python train.py --qk_norm=false --attn_scale=0.102 --tie_word_embeddings=false --init_std_o=0.0 --init_std_up=0.0199 --learning_rate=0.00351 --beta2=0.95
Each number is 128 + 32 x the weight over its row's rms, rounded and kept within 0 to 255. Layers, rows and columns count from 0. The size above them is the row's rms in percent of the matrix's.

# layer 5 attention output (transposed), 768x768, rms 0.0911, rows 363-383, columns 576-639
size [109 106 109 107 104 106 107 109 103 110 104 107 105 107 105 105 106 106 105 110 104]
[[130 152 115 122 136 118 161 117 180 122 145 121 129 137 152 122  70 130 104 185 110  99 114 109 130 148 138 125 132  93 174 135 152 122 194 162 118 107 117 113  93 117 102 128 111 122  88 153 186 141 129 106  96  99 102  90 107 157  84 127 127  93  88 114]
 [147  91  69 168 158  85 113 127  99 147 116 140  95 179  52 110 152 180 149 137  92 115 163 157 140 144 130  96 156 173  70 182 107 173 131 127  92 159  91 101  52 106 124 118  95 186 104 114 164 119 154  91 144 130 119 124 146 125 142  89 138 166  83 164]
 [107  96 142 162 134 163 178 148 181 117 184  88 137 133 189 118 142 132 163 154 105  90  96 164 108  89 106 124 143 155 130 129 105 163  61 103 102  87 197 133 127 149 114 166 168 112  89  77 130 142 163 116  66 183  94 178 136 139 146 212  97 130 157 148]
 [143 155  59 121 130 149  84 137  90 159 152 135 160  78 113  89 131 138 174 132  89  38  75  94 139 106 129  94  98 144  41 141 153 131 141 102 100 115 188 175 118 131 125 156 104 107 113 141 102 158 147  61 146 163 110 110 131 177 106 143  82  56 121 147]
 [125 130 130 111 182 149  89 131 102  93 137 127 170 156  99 137 129 142 199 120 150 138 103 147 132 162 151 126 130 134 126 134 179 122 113 181 107  99 107 108 109  88 140 102 110 130 106 109 132 162 162 141 107 193 149 102 124  56 159  88 167 118 123  98]
 [140 114  76 127 132 159 107 162 123 130 132 170 139 135 106 137 116 127 122  87 104 164 130 129 143 144 147  98 130 117 142 134 185 134 121 120 118  92 124 168 156 133 141  71 155  89 126 146 103  88 140 131 102 129  81 159 129 106 136  75 125 170 157 100]
 [117 127  64 162 138 171  93  91 124 125 158 129 103  92 104  94  34 114 140  90 116 100 111 164 153 101 161 123  98 107 126 135 180 122  99  98 183 128 161 156 127  96 188 181 141 134 124  86 142 145 107 105 138 147 101 119 132 110 120  92 166 126 103 116]
 [144  65 160 166 101 130 107 127 148 147 166 108 132 155 113 103 123 130  86 101 104 115 187 103  79 123  60 166 105 125 143  76 135 146 160 145 153 124 102 116  85 126 159  79  86 131 125 158  54  91 119 192 150 136  69  53 151 135 109 131 143 109 110 128]
 [137 135 160 115 143  92 177 148 131  43 156  98 117  81 134 151  90 146 127 134 154 133  54 112 149  95 121 122 122 133 102 133 104 137 104 117 182 124 199  46 160 128  74 128 141 112 111 128 163 159 114 114 129 140 123 123 115  70 118 104 133 139 126 161]
 [129 124 126 125  34 159 100 195 130  60 111 124 143 140 131 115 162 125 159  70  79 171 162 139 114 117 111 136  98 112 105 160 111 146 106 112  75 112  95 139 126 101 142 158 105 103 121 191 122 124 151  61 116 109 151 111  78  87 140 119 168 112 134 112]
 [155 146 107 135 182 113  78 192 133 157 127  96  95 146  87 108 187  92 138 151 125 104  89 158 120 167 152 154 103 126  87 164 148 110  75 163 181 111  20  92 118 122 140 135  83 110 123 106 119 162 167 143 153 132 146 140 141 128 146 106 136 136 101 157]
 [ 87 114 130 134 130 105 138 100  99 105 153 126  97 137 118  81 123  40 164 168 190 172 139 173 135 131 161  84 174 154  88 153 103 143 122 124  90 142 111 193 103 178 134 154 115 126 154 123 136 104 109 150 119 143 133 119 158  97  60 110 163 160  80 121]
 [ 64  76  21 196 121 138 127 146 122 166  92 158  99 146 185 173 173 137 166 137 141 132 138 141 112 115 198 182 149 120 112 140 133 113 164 165 179 134 145 155  97 159 177 102  99 155 106 141 134 123 184 116  96 136  95 107  79 182 123 129 118 110 104 122]
 [147 197 147  96 111 101 160 105  98 113 177 159 164 108  61  94 130 110  93 139 167 117  94 110 119 154 155 126 120 163 165 184 162 119  91 109 184 104 120 119 131 143 142 138 131  61 164 139 126  88 152 127 145 170  84 127 128 176  80 119 113 145 122 162]
 [169 119 105 126 115 156  81  96 155 161  91 153 138 159 101  94 133  73 155 125  74 130 108 144 148  91 142 122 180  70  45 143 105 117 112 131 106 130 138 149 194 115 157  97  91 106  97 141 178 133 156 140 176 101 150 137 113 114 120 132  96  97 161 187]
 [134 121  99 154 198 112 142 145 134 131 155 135 171 155 131 138  93 147  89 148 126  84 210 157 184 148 124 202 163 130 101 162 125 157 152 103 110 161 164  52 119 116 150 143 154 139 172 140  77  98 135 172  94 112 194 115 113  63 137 173 166 160 142 144]
 [148 149 160  91  77 114 143  67 146 156 144 119 104  91  83  99 108 113 163 184 141 161 114 128 115 110  76 132 134  90 197  99 165 114 129  89 113 106 207 102 131  66 153 124 116 119 165 141 152 145 111 101 109 126 144  70 167 164 105  87 156 128  61 185]
 [126 129 150 138  97 126  95 132 111 139 156 170 178 139 110 146 113 124 199 147  88  98 167 124 152 138 133 134 191 154 125 103 111 138 146 132 140 116 130 161 132 172 140 126 169 142 119  91 166 135 201  98 160  70 146 153 108 169 171 136 145  87 150 156]
 [139 131 160 142  61 160 133 123  31 140 140  78 103 136  74 158 133  74 142 148  77 113 134 120 103 110 163 174 100 135 106 165 120  62 125 114 102 137 143 107 169  67 155 139 155 146 144 103 105 111 104 118 117 201 108 108 127 110  83 186 105  76 115 118]
 [ 79 202 140 183 154  82  73 186 142 163 158 129  69 160 168 123 120  83 170 139 149  59 188 123 167 163 119  96 163 129 153 128 145 108 114  97 121 110 148 116  83 145 213 139  98 114 153 130 163 115 176 125  67  67 147 158  93 128 107 171  87 131 135  76]
 [107 130  58 167  93 150 125 192 164 155 109 119 191 114 130 109 181  98  63 134 160 141 161 112 130  94 118 153 118  63 121 117 175 135 156 114 153 137 114 150 158 133 153 176 147 133 166 103 166 172  95 103  93 115 151 135 123  91 112 162 137 169 134 164]]
# layer 5 attention value, 768x768, rms 0.102, rows 364-383, columns 576-639
size [108 113 109 107 109 108 113 103 116 107 112 107 113 107 108 109 108 106 111 109]
[[117 143 119 137  92 160 138 143  89 133 117  95  75 103 115 153  84  93 129 114 129 126 108  86 118 150 108 141 129 123 125  88 121 154 172 132 130 118 172  98 123 137 123 141 104 118 130  84  96 157  59 104 112 111 103 100 125  60 155 122 148 145 112 127]
 [120 140 120 186  87 169 105  90  76  42  48 172 151 113  87 150  87  96 107 116 127 120 193  92 127 181 110  89 143  82 100 136 194 131 134 132 119 126  89 107 128 161 154 162 116 169 162 163  90 112 116  80 115 155 132 124 148  81  63  79 148 158 103 145]
 [142 112 173 121 146 126 145 103 133 122  75 172 187 179 197 156 141 122 168  92 201 137 194 110 122 140 108 159 168 101 100  94 123 171 107 107 186 137 137 102 121 154 152  46 175 129 152 125 166 117 177  96  72 133 181 110 108  65 146 144  90 178 159  92]
 [105 141  32 128  83 136 120 126 179 148 138 146 127 145 152 102 118 121  59 128 104 138 130 128  86 192 114 154 171 134  86 134 156 175 189 201 103 151 134 126 149 126 139 163 126  84 115  76 164 170 102 132 123 119 120 145 105 160 112 201 128 110  95 182]
 [120 113 164 153 168 119 189 168 106 147 136 138 102 169 172  92 103 151 119 130 106 135  26 162 149 115 159 137 189 138   9  58 176 122 149  62 141 182 142  74  80 113 154 191  84 156 166 158 122 151 111 129 176 131 153 130 102 143  68 141 118 132 106 107]
 [136 103 122  98  81 113 156 145 103 106 145 122 171 113 149 107 197 119 175 152 100 163 140 147 191 139  96 131 107 105 114 109 137 119 106 147 126 119 130 138 159 141 138 114 127 119 119 128 107 114  90 140  94 107 163 112 123 113 145 122  92 109 173 136]
 [ 85 141 161 134 152 127 146 113 139 144  99  98 105 186 120 135 106 108 151 105 153  94 154 102  96 192 107  90 198 117  82 145 126 117 149 150 157 111 119 170 145  59 133 114 107 124 110 159 145 167 113  90 149 165 146 147  45 135 159 151 105 240 185 127]
 [137  80 184 193 179 105 119 183 150 201  85 101 180 134  95 127 150 119 119 105  73 139 155 161  75 216 190 117 113 133 118 194 119 147 153 144 120 123 115 163  58 126 113 100  44  97 129  98 179 131 129  97 132 114 174 160 132 109  90 146 185 135 107 186]
 [151 165 147 165 134 126 140 104 156 183 165 136 133 141 138 137 109 103 137 189 173 164 154  64 189 122 169 102 193 143 194 105 129  64  84 139 161 144 216 150 116 118 122 147 165 164  76  97 122 100 133 191 147 176 163  81  87 127 130  58  99 109 169 172]
 [110 117  55  92 110  96 162  99 203 151 104  98 121  82  93 187 104 153 142 128  71 156 126 193 155 111 115 105 170 108 123  78  36 113 148 141 166 114  99 135 117  96 111 137  67 125 143 141 145  66 190 164 107 161 112 119 144 139 152 105 187 147  97 127]
 [130 169 100  84 153 173 103 147 145  88 166 151 125 157 117 114 156 142  89 126 115 121 153 161 181 194 107 116 140  82 128 143 125 134  84 147 127  99 134 128 196  79 105 111 118  84 124 111 145 149 109  67 128  59 117 147 138 117 102 121 169 113 136 210]
 [114 161 184 139 123 157 106 172 161 120 146 138 182 135 178 196 129 128 134 133 108 181  95  94  47  81 143  90 137 138 108 130 117 104 117 165 140  75  83  78 148 141 156 105 175  59 139 143 106 128  83 126 134  74 118  67 105 121  77 140  91 130 127 124]
 [133  76 195 130 170 171 119 133 175 123  74  94  90 149 165 136 112 136 131 113 109 135 185  75 153 102 123 106 130 101 105 171 178 118 142 184  54 156 132 124 109  99 124 136 147 142 110 149 114 176 125 129 137 132 103 165  80  74 161  83  94 104 142 138]
 [119  43 119 114 157 158 120 224  64 167 167 161 157 168 128 140 118 148 122 137 179 101  93  87 108 151  94 188  97 151 177 112 139 159 118  78 107  92 136 126  69 172 122 174 201 151 120 100 179 148 139 112 148 135 121 120 156 120  82 143 152 148 179  75]
 [138  70 174 120 109  95 133 118 155 104  90 153 164 130 106 113  71 117 166 158 120 134 131  79 137 123 123 108 150 111 173 116 137 130 101 136 134 105 107 137  87 114 148 146 196 127 127 130 169 157 118 170 138 125 110 108 122 160 146 121 148 164 130 152]
 [116 117 141 122 107 132 113 162  80 132  90 134 111 157 125 124 173 100  92  89 139  90 138  96  85  95 130 129 119 216 110 156 102 118  84 127 132 133 101 155  63 140 103 143  94 151 128  83 164  92 121 129 144  99 162 146 152 186 129 154 158 163 138 139]
 [ 76 160 115 180  69  63 159 176 129 120 173 118 159 151  93 105 164 146  76 112 135 154 166 111  99  89 120  71 157 111  86 161 165 144 133 120 107 146  90 177 101 145  96 194 139 108  97 101 109 162 113 176 170 176  95 123 151 130 138 121 110 107 177 130]
 [ 37 123  66  93 149 107 112 109 117  89  90  90 105 113 117  90 128 163 125 123 116  96 140  82 133 137  93 194 147 110 165 125 147 103 137 146 142  86 138 108 119 109 126 135  94 132  92 149 124  73 131 119 128 125 142 159 145 140  85 116 163 109 132 132]
 [115 150 141 112  62 114  85 125 175  80  94 123 127 142 136 166 140 140 149  70  72 100 171 108 104 114 145 137 134 156 154 119 166 181 101 151 152 135 134 150 184 120 177  88 129  96  99  83  90 142 110 123 175 102 147 100  83 166 112 108 137  79 178 157]
 [150 116 147  81 173 123 128 150 113  84 182 119  83 162  72 129 132 144 146  85 115 162 166  78 185 112 105  99 129 207 160  78 124 100 104 112 122 150 174 127 127 152 124 125 165  79  90 116  86 116 158  79 151 117 142 103  82 138 205  97 103 146 145  93]]
# layer 5 attention query, 768x768, rms 0.0774, rows 384-387, columns 576-639
size [ 96  98 100 101]
[[104  98 103 183 148 148  98  88 113 110 180 167 205  43 124 137 117  94 197 113 140 196 188 144  79 113  38 109 117 210 178 120 171 142 174  91 151 125 122 133 124 120 175 162 143 145 119 177 112 154  97 175 106 157 138 163 134 115 141 149 143  64 125  97]
 [ 85 125 127 152 100 199 136 187 167 189 125 134 146 112 116 114 110  90 167 120 204 159 123 150 157 164  89 162  69 133  75 108 134 118 175 133 131 136  89 169 104 137 145 129 157 119 153 148 185 126 127 125 122 105 132 100 111 133  86 114 141 137 121 130]
 [159 174 135  80 120  98 121 164 138 121  97 109  86  64  86 106  95 141 108 121 154 137 153 182 171  96 147 109  80  58 177 158 128 155  57  91 128 152 178 144  95 114  93 132  62 115 124 147  92 145 133 102 157 152 160 112 206  92 161  83 141 176 132 129]
 [128 112 123 126 108  97 139 120 175 130 128 150 117 106 102 151 102 129 132  73 151 140 167 143 204 165 129 135 118 138 122 159 162 100  98 135 182 123  69 112 118 169  93 106 138 134 119 151  88 139  88  81 108 132  95 121 121 152  96 134 125 141 143 102]]
# layer 5 attention key, 768x768, rms 0.0792, rows 384-387, columns 576-639
size [ 93  94  99  97]
[[161 118 134 119 175 165 113 110 168 178 131 126 228  78 153 158 161 122 185 160 126 125  80 133 105 143  96 128 112 118 107 114 111  77  87 158 135 119  40 114 139 142 131 110 122 136 114  91  93 163 152  85  86  84 116 117  81 133 145 125 131 120 113 108]
 [ 60 129  95 121 107 133 116 192 116  95  61 112  97 145 116 119 118 157 120 100 142 153 147 153 106 165 159 130  99 136 117 113  63 101 143 133 145 162 126 174 152  91 136 127 180 145 116  93 114 135 144 142 159 167 159 114 146 112 106 117 149 136 187 118]
 [175  99 155 100 171 142  62 163 123 106 125  92 181 148 112 120 107 120 108  67 142  82 137 105 160 179 123 141 146 158 151 170 161 124 142 127 152 112 209 126 100 116 132 183 152  74 133  97 158 151 110  61 108 109 128 141 142 127 124  83 137 146 146 144]
 [137 124  82 135 126 127 150 120  69 111 103 131  97 131  77  95 134 180 122  96 122  85 179 177 104 135  88 153 119  61 165 156 120  94 153 145 104 127 145 137 125 122  89 109 115 117 169 116  89 133 115 162  79  54  81 156 107 149 123 138 133 135 150 211]]